{
  "num_hidden_layers": 15,
  "parallel_block": false,
  "init_std_qkv": 0.0181,
  "decay_fraction": 0.807,
  "doc_mask": false
}
Each number is 128 + 32 x the weight over its row's rms, rounded and kept within 0 to 255. Layers, rows and columns count from 0. Numbers have three digits each. The size before them is the row's rms in percent of the matrix's.

# layer 3 MLP up, 3072x768, rms 0.0168, rows 820-847, columns 256-511
100:145104079134131093141197140123125139142179163132102113161136104075156127104178064118052114091097107138174199133129095156163187125149136162118107127107069136016116108178124124096146100093107099142099111125136136124143125118091077170173117145153134135096148171161154153156116099129147096127093145134054189110120124137099125075159171139110108097076170157166135156137046145124130116142062136142131146135113187122111192143086164141132126159087141118203150090129171099201186124090162140146111144140135116106152136172161089139116105061103159136165080084113120177215113095144112072059126131207148106112122100130114137126102145099129192129149083130122118166145126139198101125103109080161110168070122136139180096149141128133130162150131131097142133096091153128141114173100175118
109:171145132103113137158131119115147111147099147178108165110084169172140176076087103135148124134080171116114166080121150200142152130080167127126173119159086137136134093142133166118074092145051169143090114152209119119168189145096141119116151116165137130132117119159151155216117132188166079114108142123155120052132126098088120096163166109117098097110082116177148095110086111173120114131156169088124190150116161119122129180133109158096107127120149125188127125176100149143117109101082084136120143104119112125126139124099066108202204131166165113169096127091112167159076105146080142105198161165114109175178084096095062095132110082153169077121093127179083150172075110150098151126122063114087122102138122122113145125143126169104068195145135125126156153105135092164195129206118116
109:185151194163131064183097183116136181138074135146174142141081134084102147136123147144176081132145158141079069083134131152170155132092177078114131147152080117123065184094145101152097163154080097165087102128105140088148157204154185117114090181126136112139058109165141115171114151107132122172158163122188182119156156164093156124164141094140153106133081128181081095084121133168131096108062137126119151136135072154075106163160129144104093170155095079136109156160147153081149155157142145156131120136178166121127069101154135138101125117114148117121164125131108057119106157174198115092109148051154126076142190101168162166143128155150152068132150131104126158098149147129122084120134143114116118104096143082109137135118158109177092108170144137125136151196129173207155123093166111
090:147179107162146127170138131141192118064108131099107123104072094141028100134118079120167167102084132096148125156077108175106131113113153112152169135155162073097065133132160161072111118147093149129141128148176128146095113186122157189089140164120119129097171120135192099131141111125095102126123048082134088115172167111153101126115175115155144061108080075141134117102097154133154124111137165152121074135132111188131089147116093093120144165075099096144104099198178131153070078152136094093118175106157110098118170135171132140094146129128115096207189106106104153111137128182158152141129130113106106158135139134179125105128089159109150116152152196116157129164119139125118157128102113134121085167136081107126120164121083152084153071120153177205132177128151082122125132111174198
101:095124159107105118180107115086144167107150147125091132157091141145135159093098130209155077185133134132139127129113117143150067161128110111156058128104152092088122105151168157089097166155082083081146138105101043159187157104115155095111184141130148118137124168161174141140137076116186164140139137087138162158130111143163112092158142100126144060141147149131109100187105136168149114125115166114106145077057141144094179178089156138124064169104121071126069131102131092141135125184107124153086164097091100084121168157215103161123211171122104170147166114176191114167100150099123103106175144085153136154140109101102085099082079123153151150155131086123184115116132090126108124090169130108087126167120097145117123071143138114099133104108166046085108096132153153091142093125151134
107:098098131129095111085146173159129141140088227126127113111109054112110151097119127151139115144136104173113191136111130102140172175151148120129169087114109078125173134161117116122086181127139206061115130154172165156088204055111084072132160138116148130119136110127064143149127116126136119148151096028115118151132108099129088104103112123131170135173082130172136129111151154132129138097111129099120106139129124068118125112108152176152082131110108135117128097124054141138119175118178131116141125102162177163143176045106097118147150173103143140142150095124083085111083098160183089095141098096172078126080138108106120095109125082190205146183094035099156218112142179140054084147181083121124089103148098158157182142118137099154137138130157076146152142128166173123185129115148113
125:090130138072146134150202188128131139165120174170098132126103125052156160106113051095159102113094123183093105103146145087084125107137133138102159136095119165134147150136149057147098154143103078129102148170123117117072122110166117074120157104084132132101116155127099047166083155141148147186144141086154111096141164079078147108197179125108094099127052136236125116094124148135158095096132118129100124127126133115164089150184086141097131187106107174152114138150043067098140108122141082140149125104174156146126109081135108136171109150183137097120115141152170094173119086180168108108157156154167115059152118098153098130134149133165146081149071083117084171188068119168096110104164104129106112114141144112146146111093101104132141159116185136120122112107228164149193153167138123
098:105112089120163149169146129111109080134156144087103116145138158162139088055118164165108101139161082164143126120124176130150157116104199101149099167121108120104181155117157133146151128055130098121121141094063088136099093058182139113137080133131148148131141180139141196103095125172127191177115158142103216154182052124118139105122148161144164114152121120153098140109126061110141108101116157078140144082164105152167132108113068107078141138126144107172083217111140103152100141118108141172150130128098076100122187163162114106203087078140151181138092151188184155164063134104079206124115091158168099115120092131166076145176149128152105144115113140175111139092102073126123122114109119120165139109165144146097118124108147112107072146183142120155181146115170111146135049123158107
101:148137212141145145109129214124140119172156094137088143120172070078145145126109074095146093140114133140124181111108070164117149118091085137082162058078163125120128119157103136099124125163137217099109150217131049144138075152113130080118093130151131125137187199073072133153117132106159135150125090087176093152137173094146151170141123099151182166138164136139082165127142172211136111069113105120097158120076076111117091131131153140156144130145170097064145087165094072111151164109141098135135137128133150143110123124129113141099169139121094085159093171156022098128095149114130096071165114109168133181096127084113178085149131124125134154225110114107141135122098112162094116078116088196102143150175096089139115080134172142128138090056195117131124117111133146103189098124165092
096:172160111077168155148091142132132157150110196187196119138151078113119103083162107140083155123157129139088104091152015142144160112118147128137157161157135164091108126116176159132089136124106155126113120094147136150142098098085148155077147093169164098128153192156158148094131120123030153111191140187111192104075119098091144155139102131147098187097132155157133140171149144105091143041129071100119146142140131134154141176174171139150157154130106140076116125118115128123126181130101115128146142108173105158105157120157064155199175127127087094167100178090102143162154100138079090116159171095122123059134193126078154167111174145090156126117075139131136187141188122146124140144096105139086152176131097099164167166057143125121175070109109131129155176074136136078162192105128100
096:107095121144109087112147103126126120184123180110116165094100175131134101138098150141097153113118159103093134144124117149119125145101187140154090107176085152142108090093178113139175093077163084130101147107142151088064138090098128130128140155103119078155205103140127112100106108109186174121104077101147159137100158114102125061114090121127171109129109098127149050133147177147090113153152166119097147155135093183139129124098132115204107140092086142140099156148150112110141168118110141153040121124078113116134175116107163109095128111153148118147103088120104123091160115200120124205121160113194150173172098125149140166084166092206159109117185145166143125149103134105124152169195105174075125127067081121148137143138103136137046139134133117118118115147149169153146190132162207
103:157169089092096073158180132159155091185079144099130084105108130104119152150134095151106144097133168174063187112146120149140087120104148130130140105112146186173138140116111117162071116171131148192070114122121095115100106131139115093082124123150091161059089154113136109109168155159120189135148129103118163112151138173085155104096135116142112161155158095151095089115121145107174127137154113101093163148180145097189134107131134106046131123090081151143094179143142090198156139107183139087137105141128114135117124158137112125185109145130159088167141104089073064127091096026116198085155085193168123123121112138097140127140137164150144147103105122098130170172164163135116166198149123125113111155182112098105170072068093102157128098054176166117138161128130131092191196170121076
109:156098140087138132120132139078168143138132154153108115159112094084129167137154113131164143184116121169102159132108106137146148211163170147169031115129144138152109159176149132158137147087129108133110194136088115130171198143129082149090132112055069105162178165139141137114132085134123117157182142129130087064143174079155156127093142130175156117100103176122111168204092100133087120113147112072086092144137163162139139130137134101166157140087115120077146164120144100090054154122117154133150083156133116075126133089166179197076163137109144178081095169146152130109091081153093123117159126171148153152091109178124137140100091113117145121153164076068144086121139143148123114111182092199122097166087028106120143090101120158093095232110085122107117062101174103125135124131119190
107:107123136145132155172185115161139059158148169147103138111156126127088120128098058183152104154129077150115094136138107123097168107109161148132115108156088176146165180191154128150102148146113082119117125091112123102131145086150076187120133129107136149187119100128129160074094111126090090149127150143143165121100144131147083075184111159084127202171049114157062095178112111148136134149163151125107129086170096122146094098129117107114101156103125144177114156133086125095141133126111117125146158081109176130156120081115164084182176094120172140085105133107107126167106069141129134130123152157179164148116116189139115118168110170157148135148176119086160144179081104187071172141147126124116098084144104118164103109083137132178116179083100155169161104128173178135134157126146112
109:113127131150132092068165150119136146124098135121121102169110165129196179093116053132149164126134135157110137089140169148095179130154147173144112095082080112108097135115120136140095111091068123084098105127141146141123125180119123074106155118138113115095119098105126111164183130099122127157108108177118111104201131091120131098177149102152161117105090098202121093098186156117126079105164110124110104144144115130090170216166092107063170149152104145083100160157115063132192114185106126087052159099152119141138112112118054133187131166138134144115138096143136089137133111118177101078140140125075131109156133114158219171113160160132179123112138141078083096079106155101126144140181096142118106183154157071155109154081158119137152176160153078102114200134170216151142147124149149
103:116099105133151113128127212147196162087131159125127137140117180151101144161112066107118173141174137117117096085120079153062143147130091125072115150112108120147063117097141112099143158137104114138100155158124132085137112180170118147114085097147075189094139208102132148177168183135111145113086169068129151143043184116110140138173117143145177167103124132096078114156093120146109110120118129125126201166085141074142083116097163135100099158119118182163180204124066122080126129145125093147137167097157121137122118103121127069135154173103157165138171184103135120120106150127189133097150136197079116164125148140178052103164103151190152098171127104100105098126117126144113080050160065186134092148154112121161150107103110121107096160157126128112156126155112191165141153136153115
087:140088122085125111224114152153142109103153086143133159125138110121167143136099089135062119087124150149091126135155144201141157145083098127138082092121108134087096117131117171143129136069105142182106129152172163117130081128113113149144126195115112175086140165135052118138137126209184149125141170107094114140087161138136085125172103101126047082116079045120123113131075096124138141107139162094136178124079137133083172122170150138081167117162168122143161057107191120104124060113079147168145084122135151102099047093148132115160078155119138091155220121104132178121080169112117083098139141083108112132097089117160108115188152097088104088156145083152115058162119154093082188189172154123163158048106115156084085121101152146132139144110100144107131103066133116161115114125130133
100:157149173168072130103083167155148148116123142112130105083103065074120161138147118106102070142103144104130124111132145178152161156114100087107118140136093131089095107144174118144120152111184119200145163115150101098106136134117160079124106112180101102148165088143123080187129063075094138146064109198119116145100102078073106146140128087127100103086091106100076073146073119135080106123129147105105077170146124162111137190191159110109084151119109092169043142169104109136140101095178062149090208136121085141108094121118081117092138149165131091149160164147153144149138132186134140116124144115094155074100140106178158125093114194167197095180180129161175085145115163141104102110123126155140086110131154187166094147102116094157111136107118093163084136148158174130119145103121100
101:105144155132141041133140094130133100122134124104221163129134072114151204158116160094195146081163107126137084150157117045170131149089117138177147126049100113112142110154098097177106109145167098111093144101106078125097082073152107125169105181119126133166155161155088182129084235139149110115050087102055066137076111095104107121125170148110110132121137095096166108138113177182127098112139148105132104195109133158157124112130095093100118118104084139131111120168088102098111154129154128141165151124126127234156075087131166140151101083132083078126117149152162167147155076183149114061112155064165160115103140084132169068079153164178130124128128090115093152178114175140147090199126110115157134107156144116134182099103110128123088195136100110190147089137108134173145131143104129
114:063153120120116133179167141142130115163084142079177148171130159121096180096098061149168104033171079132057164119148098148096145120104126175095106127064132080170135182142050109173186105102117124136084145119103074129074148082123102156151111161151151108188141114087101121111136180123068164181090110089151091128148180178138119126138140108139146172079197139116130127137135108165103135123130158137117049082131065138161102123114097139160150132136056162080164170154107108128145145075139073123122134124128108128144178135132108160191047082104149183104135145104151110164113093143153115119120148142172130023144110116136195113151175160150177116185155094094096100154119080120093158080163115143116103101154139137168084142085114091117159092105137089169131115092149158122081128059133156
101:089150159104126127150098121103148126139130134159112122125120074090108138112130137164168167175175119059147109132150075185178123157092133102104089166101094117103144156167172124077129087142116123125167142136145136143076119170111104077198109087146123121137178125156154090152135096114143141120161135113115100145096113146160161113095142118092073146107148131145074084102067117118161084073102132119092096094168141055095193187103123108099135137086131107145172193080168048149138139113125117122167129108176159070131133124215061165100112121112125145064145144154062160103177138128102154119111145050132126170073137115160213060122117163110090150116113129137180097136147122120142189097124105159122112127167126102102190138116124185102147101094096077131127113171139152106130143083130174
093:164119074100126121147091188065134090151168105121164180136083165105070074167104133111117127125127075130107138139130094085138089082113129093111091102202105103086155156133164123089165154107184107173132150125066063144105162097085161087086060121148148123205111099115108117142044170098099127134164132131098145155127142157051071084156150107149183104119075168117137135179167136095158111088136102101094115088150099204129119157157126101115102139081174113156116118130138129120150097177118105104149122108131105200105129154134102094128105110154114065140119131133132143151107102171084146160155144125159146054112143117192090145130088137126157129110117121097157163088145138143145140132076141176173137129125171122133101132131119151138133114104137146156125146126104119132155127133110087
099:170152144116131175137158154163089171093113142122128153109127180101125143143106150111085092099144117156148084119133187136154112184176140135151140112157084139116124131114162138110148160094144092147112103118170127190124069194103124081125128187078152081180060131092113133179124141113126167102141093144123102157122146146111108136093160156124144115064132127136160087155131115194115139174050124117082195119087093109103163168114155115088062142108103103132122211064154144099140155139151102128112135107171166157074116116159122084172197139130159142114130128092112122139149190119130116165174134136104086114172170093126143110130151175164128131162165116109158165098110087171092109187123142136094137087084107106113154098116167124094111069178154140122071198138171171175119237174140049
102:117135088148113077097156128184174146131075117144119106169112093124137116133144139101159121103115114090123160167131077153112088157148161158133192006162134152136141123098100154165145128064142205125118107204108088156094156102098109076138142088091145146104125075096096036210097130132131133155107180108117096066154092180100172122158125159135106103168135080176135148203113181128130091152153097155121164119188148156133169204131111175088122127168097084116054119166154127195143061175138100125125186096133099145150161126088092218098155084100116134098153086114151163168118116097138125132142109054080157046142144110130108099177149096143149110100106120125182179127189129082160163132073109147124143144144146114117133046168172125081151124104127071153188139196141124099184125163178162
098:120134189093137143137131174147113106096063107150092123172091057142104175143158141135201166142136117142141116120071132115134126132072166151096106071144172075140092099156146162144190158061141111143105119103076076087140212126071134058153057073135114110086141102135156150161152101167151182181184131090121101173127109143144137159139099150119125149081105083130101111143126097159122144152135166105117160157089048069130166098177067116143115128161141098114164142166129136128167074093166137093109131120098164140157207155152050152080122149103142141098147204059083145150096142174052174086143145119081124087154142145152173163148138126128157116176129101151145098115145107154158106174098134186104123115174147150113115040165110173091173103169127113115157127140142123091119104129115160
088:115133052084106161145162122102188088126120161116178100137095088139100142082098123071166128118110084144166151121108085134088122141144065134132125109145103127126091111155154102103205180124079122102132127139094101146107146217074088138083155136118134185111105146113138103102094126096118131144142179136111144158138083187155138100140179163119103156131116165161061155172148143110161082145077090097109098151146126139088120141150184153176153138053140167114123146103141144080143117131154109099168146075122098070100149146110142117108129131101143104092146126112183091150062130099142100161138099174112084186103159209115080176156141131169124091069180178133173100200133152142085091093095117128163110079187125152135103150135133203095120170113110110129088144138139148156119169201070119
092:107059156108118117122166118116119167122183133115096107084147166175040118125082112075178141173110059118169113095110107142109105154137065116158083182104125169091105119168165054131178119124100125117109130130110164117153125129143128119076173112080151109133072102135178094092126074106128112104135161084097166113149069127145163072166163127141088099166081131149066065228174095106156121163078076148080140123173139159154097158140119137141153143061191154112148155117109103145084161185129146037164179077139189098094087111124114131144114141087142129160136088126139092144075122127119171156122135112125155157126141143093149109130089172073183128133157150100126182130158162169107143147138158131143131155127082137117063199139165147107120110140099131173134099095136140091162165104140121
094:137108137106089180105148125163107099207088143206086161080178134176158181118146116122137106152131125138102127140179138148179097159091105112070128094080128140123096144139089140161123160155156123170121144136151095177162165212165119127145141117073064099088182181130121093114120159130153126159143091143167160090152122128067105117168111139118159087134155127120212102170132161107112104158114134096154143079152138100162116157155167112107133124087183143177126148157135149169155062123119123202072088103161135104110134163106093078163116027113109114128101163203123154146124134067128210129135144136162135108127122135102084059142148138165123100169104160120147147131104150022126140115105132083134139163109100094077080081067192092141069148119119126161171112119142123085166124150127158
# layer 3 MLP down (transposed), 3072x768, rms 0.0096, rows 820-846, columns 256-511
107:117153142110102191098073151113138127146114116174182119093131150171137118110156142109165162076102152061148083124095116130107129142167102104100105133213156089178169163119161155126117118225125107125110131173102174115159135156128214141177139155116112144061181173113151120128089089078144111108085081128113110138088046102117123129169154140120147105104136058095182137097167141149090146162125113123125140098149072154114093120110144144143126119094100141079172105081156152173086155116106085111125120099057093065164155075162111065150105165142111104131106093142109131132095175132127118141061132096136109083120113136180133091123182079088159141061167161187142109141130155119127100110112150137135116114223148163138180126142173127141091162113156142096129109134074076160119088150081185
116:190099163137121130111129161115123152117162100125123122137101103135138194097131148095121129144062134128145138146111136129180137139129171116129140142099079108125131086101123091108207070081056161109194132082107146171172140146181161128210143089131133154106119107131137142127140072207111096155181129182144140127092143140175115150136160155114165181154124081098167163144098131126140139111141128131124134123057173133099151092165093135122193127158109160178105124153093112138135137130109134122180117082089121135127122154098117165161124143140162161145122157132069118095092121092105168236110135110115147162094117114143070079139113093076101137168043076147132103127160178101084113130145143138131098180122136130161124171200132081079167168120127111122143114197092141150175170195072134
132:109141125111116133088172122076143113123181100140126109174101126162177031209111151150120164135209152116132158157114098080124072144088099097105119184192163114126111130062134105095161120086161145058149094115103130149151105105156128144122127110127091184146195129112148043113159127100187137060158129198124162127163090142089163121255105128129171149098140148038198104118115140163125176106183145164129051121111109148116111112143156149134177080100129123102150072086152182138098128094075128104078163112082104130128127168154173095101089057116158093105066129165152141197119107132122089095124166120191147100151117132173138101137106136122141154086139102167110130145095132114110119121111155094143104089091189132098096081118095116139116224133117153061079103123097126187164190118099149
072:142092115131094131125093167096097131126136140158182103075114141064115208159174102088122140099158109138162178145127156114146067126125074059155134163075117097109125082127088135129100106171106129164158085122119203100063107165155119146094137155169117098074117105090172144046128180157189179118216110156131129172138130127119112117142139139126116134090097137091154112107103113173094076155081133176124043173137160195117118140171116134109151122114157129132121128134064081150102154124172204086138109125144155096086147160144162061142154195125108083159101134131129114104111137109151111125140081157106113135060096143094160106153093148117150179139091100155134120124157166080137104096119175138158156147179136160132152175176188120152121176135140129189129086121094171136163114121186133
096:155147117154102116091090136122142149100191110130088114154163092117069123145083170146093177118098135165112107100077147150098091117165096110116113068158109102184124127096126135078100091127161115141118102088128174182116089111156101144150151146172117139115103167172091160042113139118099172110152120132107121159108167061122135092142199108111105106137153122123129129103126131109110153135078167117135135097073135114113161085130126096166154150042116146152135092111175105123129103140106138129069127126156076124172091146120170093127126133135128120073123153093169181125112150116164106090136115137151109155126137061102206203134155167130145153068134103126161120157162060105129162118132123105132130103132185096133065203153105110136120145105079074109126205085137131103147087066120171
099:143140147106110126087146148166109102069094111180155052152134087127188160143110154133124117158160178154141218162185121130096098154116096120125094124142175061107055081179087123127113110116109116112157123098138136074128117104064132077112207121092106093168114123110158116237170165124143187149234109161129123177115115075142091182128140142096160120144090108178109100093111156189128133210146169086101095144069172139090127147123123105186139109111125134118140111142131166127149139179112114125115103127093117099157111125076101117073142142145099144131105067142174116129147115157169112115136137203077102079099160123132112114093117113155179126146114118082128125143188194085123122115149138132103131101095107138157139151201151070143100082135135096124121137184138110204090157114085087
143:177111107159176059170108110105130130140137159133190116159145068092115114087120096119135210163162098205122087169173112200108138169095117126130124160117109111120132099175121104160119138173131103087079158149071124120095117106091133131161149160068072145135075091023141102100109167142120114125176191185129090165149198105138074098118094141132143101149043142160129071108089119151136139092089152133088095154170109072140214125169139076069127144117089106130156134141057095091119093176156109113148127121146197138106064157143147156187142095108154089110151105159125132177158111152101099072066150133061132098104169127156087060203131124138163079193129140108110194125153159140063108120173147180195123140087140098129112163147113093127186091087085166110153176101114134170114109150136135
093:117111076148122122119082138163127185101136160030175176091142159180151152155132132098183084088134164081144157142052130090187164175146092120130160102156136158120138097117106111143105145146093123097166120087070136134123129115106104128116112141150166132135125115127186098085098112058130111105105034122111129163167121124134159179129127128128168121159125174104164107120159113162072166118167119133126108187128128096066103185177145130184165128158122108136158068189160160087088104180073135143128159061156138158099141075065125075146139118117189113119154115107093133123148114154132077146144094166092162142139104119124151114096086107068153111151106075100084124094065055135110074191156145097092096152077118148151168128153132153121134127065129097116117095141069137136170163071122148
105:121154130113142173145138141217153155063099135136093095174138205100115125101127123134106171139133072133089114149133095118125203095169117159140134151101135099149148140128129150077111109155093164110093097126128072168139178160125139103137089158080152140151184106094081145179137128083090117083118161133112134136117131116110119118160186083108124159141155190125057119140104114140118150112154186141104135111138165158137130096101142121141135163122085156123101177101100146125071068144139122108098164164108115105109118096136162073083070169137111148108113108154170048188123140124102082181144139162099102141095136181115156158146106113168159184131169149163123090138110142148123114168142189115120151081095083152115134121129107174106128111158104156149124088117164148131074182187112143
093:170146151129070135115128098172201113150129070136119098107104051137064098172129076135087110143105137055198167144128188165071106071169049133137099151154134132185143101161204134150126099126185135124140150085103125101036175128143098090127061150121182167134043096082127150085086089088120149126080147136107087147113099105129168126102215123165094085122126157098101098151147114141097127140160119137123135139120110157128160099152116118137130138103193174192144078092083120104116130137164123150134105159089130124119065187121129099140159113118171096118086172102125155191125134128098180193136173158164054113106141158202122134127066123146133137182116087119109072137107148093096075117123122060091178183117113125110099071181086082083085108081136108169102154155120176070148074117112104
092:152065092111154190120167119083189105109143134116127142108140176162096198161130124121099110133121028093097112135171164123091129154158122153116101137099143104116123109173107177128144133088115162129227120121121121154148135107137108098141128090154062118137057161102139080139098126140023148128116140109128119150146144134087146123117147069181129134165131151129092141154195120104103135138100111121143080073136135115127129147139117100072146125152081175107084140149146171131149129138139222159144098116133101089156139176114131107118121139104133121109100134101147124120145125020123154079149158098106152152068158107120034076135164085162077150090100151128086138064117152150107153088132127173087111156158151143153137130169128134097168136196134081124153135140126079112119109101147127
098:155114135127141094072101117045106115132170112093097134094096123164160138119111092111091122186152141219113108117100149086153165114110127135135183165160083122125173110162143097156135090153142055115047156150163117148095173198083133170113108117136124107124103096107121102152151128103118058134100117156080142092168119172160134097133145098137148151145193073146113106148151074064176115062162149108116170110064167176148142117157161144084110115071124105100120182116141090179130162095113177108088137098122139159167118116121152155168115176132062111106134093135098148115166158085146147153135134122120129138194106175169200090113142155138165095095164123141085130230105173098156079140138198158131155137147163146116118113120130096133145122074106138117137111154146167118156133166145148
127:092139118116170111121132154087121160130143079114117136097090178157180157115122129173146110182149109146091156131138109150113117212125182141143147156109120136136156145162117124100152115114100146185133056035183102150117122140085150125115125106105134129092138103107162103140156124134107184095144082150105120121148115147145115109074085117149142084144120136117129121161145126167138089127174140132108101131096134102096145114139108143154227114100129093123158135149143129158105167093144132128142099131148130142138102139177038116140181076125110110221084097126113122127155100097108148103151135069049114115161127143130078139148099144148131187156113088124141140201100119140126100121104146068115120170064124139108151129105162120121186144132113129108114175144149154153159082138152118
102:191172176137101108178114070099105089133130178167185158088134109138096095159183100101135115164158086178113126121116122106135148081132168118086137136131132164152074143148145110127141097151129090098109108134100130113121059179181078120098051102195104091129125106137109152138101115116162098139093131187093121120038110070114167164178013121084141144131127102172147155125136137172071157106159134147142143116131147120069140143105085148107131124154099111159125121131085092150161173143068121115152132146095106141100115164135141166131142066124101167123115165093084129101112119136162134200141112132182131118125129209192104158191167140163077123187045158195115156152121145147138141070188178106165133154139142064118138104157141126084160110110137160149122141182080149166165115167166098
119:165138142147142152120111146135071081059094144130200136066100172098141054127090132111181071124141188176077125136204132090135124166139106098164130107131158118120094081123117127141128128118114109131124118100117094133109079084119148188114105143170123096134146071115094122058124106128096127102093143157111111113171163117102129139170126153170118178169155085172201111128158115182146116160200120115154117080095129198180094142144129139105222121163202121110140135148155133098113145108152173152154179104190113101119126166100122141123121113115164119187115111139128111124159105076070131076177154125104117146158172089122100154118108131120139111134085076125151150118092128157163097104141076179054150168092178144188061106182153174117159124152074154075094141144098155117168129090122129
097:169141085087123138067129120157122109170100132143136100176120116101133153112157131085161181150109062102129182148178083093078150137099121115089145140119134164099151140115163155103112159108127143138124076103126104128153163147125120145127106101132105116123174178077132103110077116159111199213160123130124142137087172156086123156184113123094140088124114131138107165107167102182098140128080174076158149113079111193123098077125096128144127105140187112133139129101089117146116131104140147175145183207135128123115099071109153111101135135152117145122188079167190196147128081155119144173149141143154123139070120132097045068154112101124062092131171135094122150166131191142120189085204076116124149137147169146093194124144155085085118111100107096095084129116097076067148089102171146
077:137164108154171131085054143061110106197186086116168123152120136108131113140150094109155116160167142155128122169144105095069065150136140159099121178129114145118109151097118114094130112151088126123195109158130112162144117131134108112105075102163098099132137184154113124130145139116098135184100120175177176158083112119109174154155133130096139149101119132107151213136207127112153120130068151104102105125097130139104074159151077153126111141113123134082147132161117091049099130168167106083162194077130123090091152104083100172117171146114151089148108082150120165113124099108130191126122121087135141111135130132122145088054112143101137146187140091174094108105170154125135154125127151116107116090158124086181124122176151123145111157140130090140112147126135099210139161119119093
097:104130147142075060099160125134135137092102148121119122121158151130117099167147117192116131167120071141137135077066125148167141159138149117114123124139113134165098133081145140124141111106097097094189147141126181105158133197115117192072130135104189092174115105094135095138173078179185181123104140149125146107140103124122106142115131100116157111125159140139169081158137101165110129107166223046133192131073197153183132119124132050108147122108144155119128198150135127108121135123138153119131104147082065072159077115110186163112179175153149133089147123164178141142111106116124140177098151132118122130172073113078126109098135168075171157111160114079094138067155087153159121144156080145128144145102164146059137151087172133144128159090166098153062064173137122179150043116128121
100:187204155139127083165153110181048131101138169090114100116177100091104100118148142169109088065114157124153131132115053071070106153097057161147102093047082180110122137115161102108142164115167138073137150096139119111113121123087090124138136093131135150102151114142127109099121117120102168123135120105179197177104126102130083102119141156126138156101139139194168062161140105116112121144097122122133121199101139090121142110069122139134137104148063089160109129127147116090127115175106046077174150125179155093106140181157163101139164127088086110169110155163107147153185147131084058151111106184113144152113130165093101122114115138128169132124152099118109117114107112159176112233099134093142075184073075140160116157140121127134144122072123139152193121091128177094162131169118098
136:139180119119141107104176121141123147171201099123152137137149149127093104074080068132134081128096130190132103120188093104170163164145129154153113162089106186104126083129098142108086143189083100145097139064100137140093094140126082141100106195103126115184161129112116161108119132113194135143117112119112122161155201122072117198151146097175173114099107172134137140132108075169142152148102186104136103156157127117073114197130126154162089122124091149108117164151143071061151159120085118135128144120144077133102149063135162143173124164138162161065138143113129128178112117129138149182154124121232107082122143119132139068118090165086067149117139095087143177136125048107142100147131174116159147082115124158124145177181102064129163157118113129097126145066125080152177073161146070
115:102065105161156103143120148172116108131107163100104137120113123129101057118174127145194143177136096176115138112108176092163082115093099108165114109107112108111115090100092098101110140108160157110049136066129145100110119148105106127152134127148101116123141082146100167106160121112118169129151123191122160129138108059117117157139106117121137190134097109149092099112118096094187117065180165142148136168155182122090131140108119160139132147068129153163156146163145136113109064156163099109135156166098157182094103157152117100113133188149083097119186126116126083103128132125178105172133121134165099154153107136119045140098088177106082113124137129139142109196131142124126120115178122118118069134090125148132123136122140057116081147147117116112077108025126165103140094115145070
079:189129107114101109129172165114205110099105087125130180105088172115110134162133138107098166154161119185182100157053108071189162179091205094098088172081134158149121119148137146165115117099171163139144079151084140113085121140155107122117128123085118123088133137108079127162090149096044145093089169076149155175147133172186143134149128123130096166130079168101104141175112112176118129103161129146113171158143190176082111092180100168105156097103154172111099153136120176164145167145112155156142161127086099096142109162137222119127093094145166122112136146143145145134134129120143140105146085105115154164163120134140136165071119126117107101102080150083116131108098182166174137133137093055108142182068083171079141054186139108138181127148168143190140124139139100105064095107202149
111:124203166137143063063123101105098104124146114065152110151090087195119095175170135119106205104162151112142132160099170136152145128125094176119119115064174158142116104097098089130167139141040143117159068114129105122116136080148097134165122067125136155117142098146109088121108115150204148115090133152124100148116128093113102126196088164067186172141192109085145133166137141134141109162000094092133064086118073178080134125154075121092132118141197143127136118101140105098128134087159118178098098132122096115147135107137142153178103187106179107127130113119048165141138067164136106165101134154140125054178122149111107100178177110196094149120110148120184198125188124073136134165131136107170154178168090109136128141139153161121153124092091123101149135143121140097139136163112122
124:134131138138120227149140088136096121100087062093118108171133175160120140159161128145146123135104128107118115097143088148140125118174176114107077143096134107118162083128139079098165099066108140079088034072160082209095115082130084149139127106123113165122158147126104101153123079087121159140088231232073105119186116120130118112195122127140074188160107109118073136074129170129155108151126090169114089133131112134114105112137096134106147130120116132174096079111183063081155121111126147100144163129117092141165103144172152170103111115134095121104141103120139086116120138082133133113116113120058091147164105145140069154177120108163085180106091072144157154179123105153106125142122073145081137099177228128111180171111102131111129135121094081096154157169118151085111162087130148
077:112154138180088158065138173076151141146113149107131165088147158173195176086138185102167116095126112110133101089121123201090078105178074089086127136145134126143117164105078114129112109083089156138119097141107136146148132131146117192116067141075108134067138166130131094192162104131173103118169175139139132128090155115129145110161081112121129128068142125196128142123116083132158157126150124168160086149111139130171119107071115122104151149154152091100135137114139154061118183159172150165141154123125101099103108115143154115130103155128071100162054106150177107061101088113160119131089127146077175193117120149172252149138108150135088096099142116081137176143080122212133108115120127126161180113163104159153094210131108084098133119134122136119143124165117081146155157123081092
101:124150162142142083111151176127126145143145144143163111113128102099166148167147163081121115160177161126048050203095191141098173143129120123168172124107140161169153126103134163100104152136165142122123139152076149103139104028106103167181149122123111122159126134141081137127165153147168084043079180105127157112117164098102152141189101150068137115161087132062138167097159134084114110116200124116135111139049141103118156099169038136049125100167124084097191192085129105170114106092140130101141119130149067135075124136100111120133171124128102099137098112110155183079063134148174114076122156131107115084093061121140135065167156152152166157153122109171116150083163155132100173135111146137148127112201114110167153075130125155112136151163164141146202149070112095125102092076145158
115:139180095129111132140064126169146182136094149128172119166129112028149159140159130086104166062194130114078129097114091144154151164145119157102127109132204106163132130112109138123108121130133168105124124171122145141102067121184109090199064079155103156063186081107088136165108112119120145158057094156131093104111168163107135141145110109164171104104125121100193180028065157121060169111180143111129107136144115144068085127148118100070095114127061152061115088106149118148184097084177131147127116166117110129135141131106165135131135079151146119082170127101127134126224149131146127096159136134161111133118102071141133136085095165201069112118095076085103138099127135074149106077110061130171123111149149070145181129124116094148096152157170094117132155096128125182086165139096149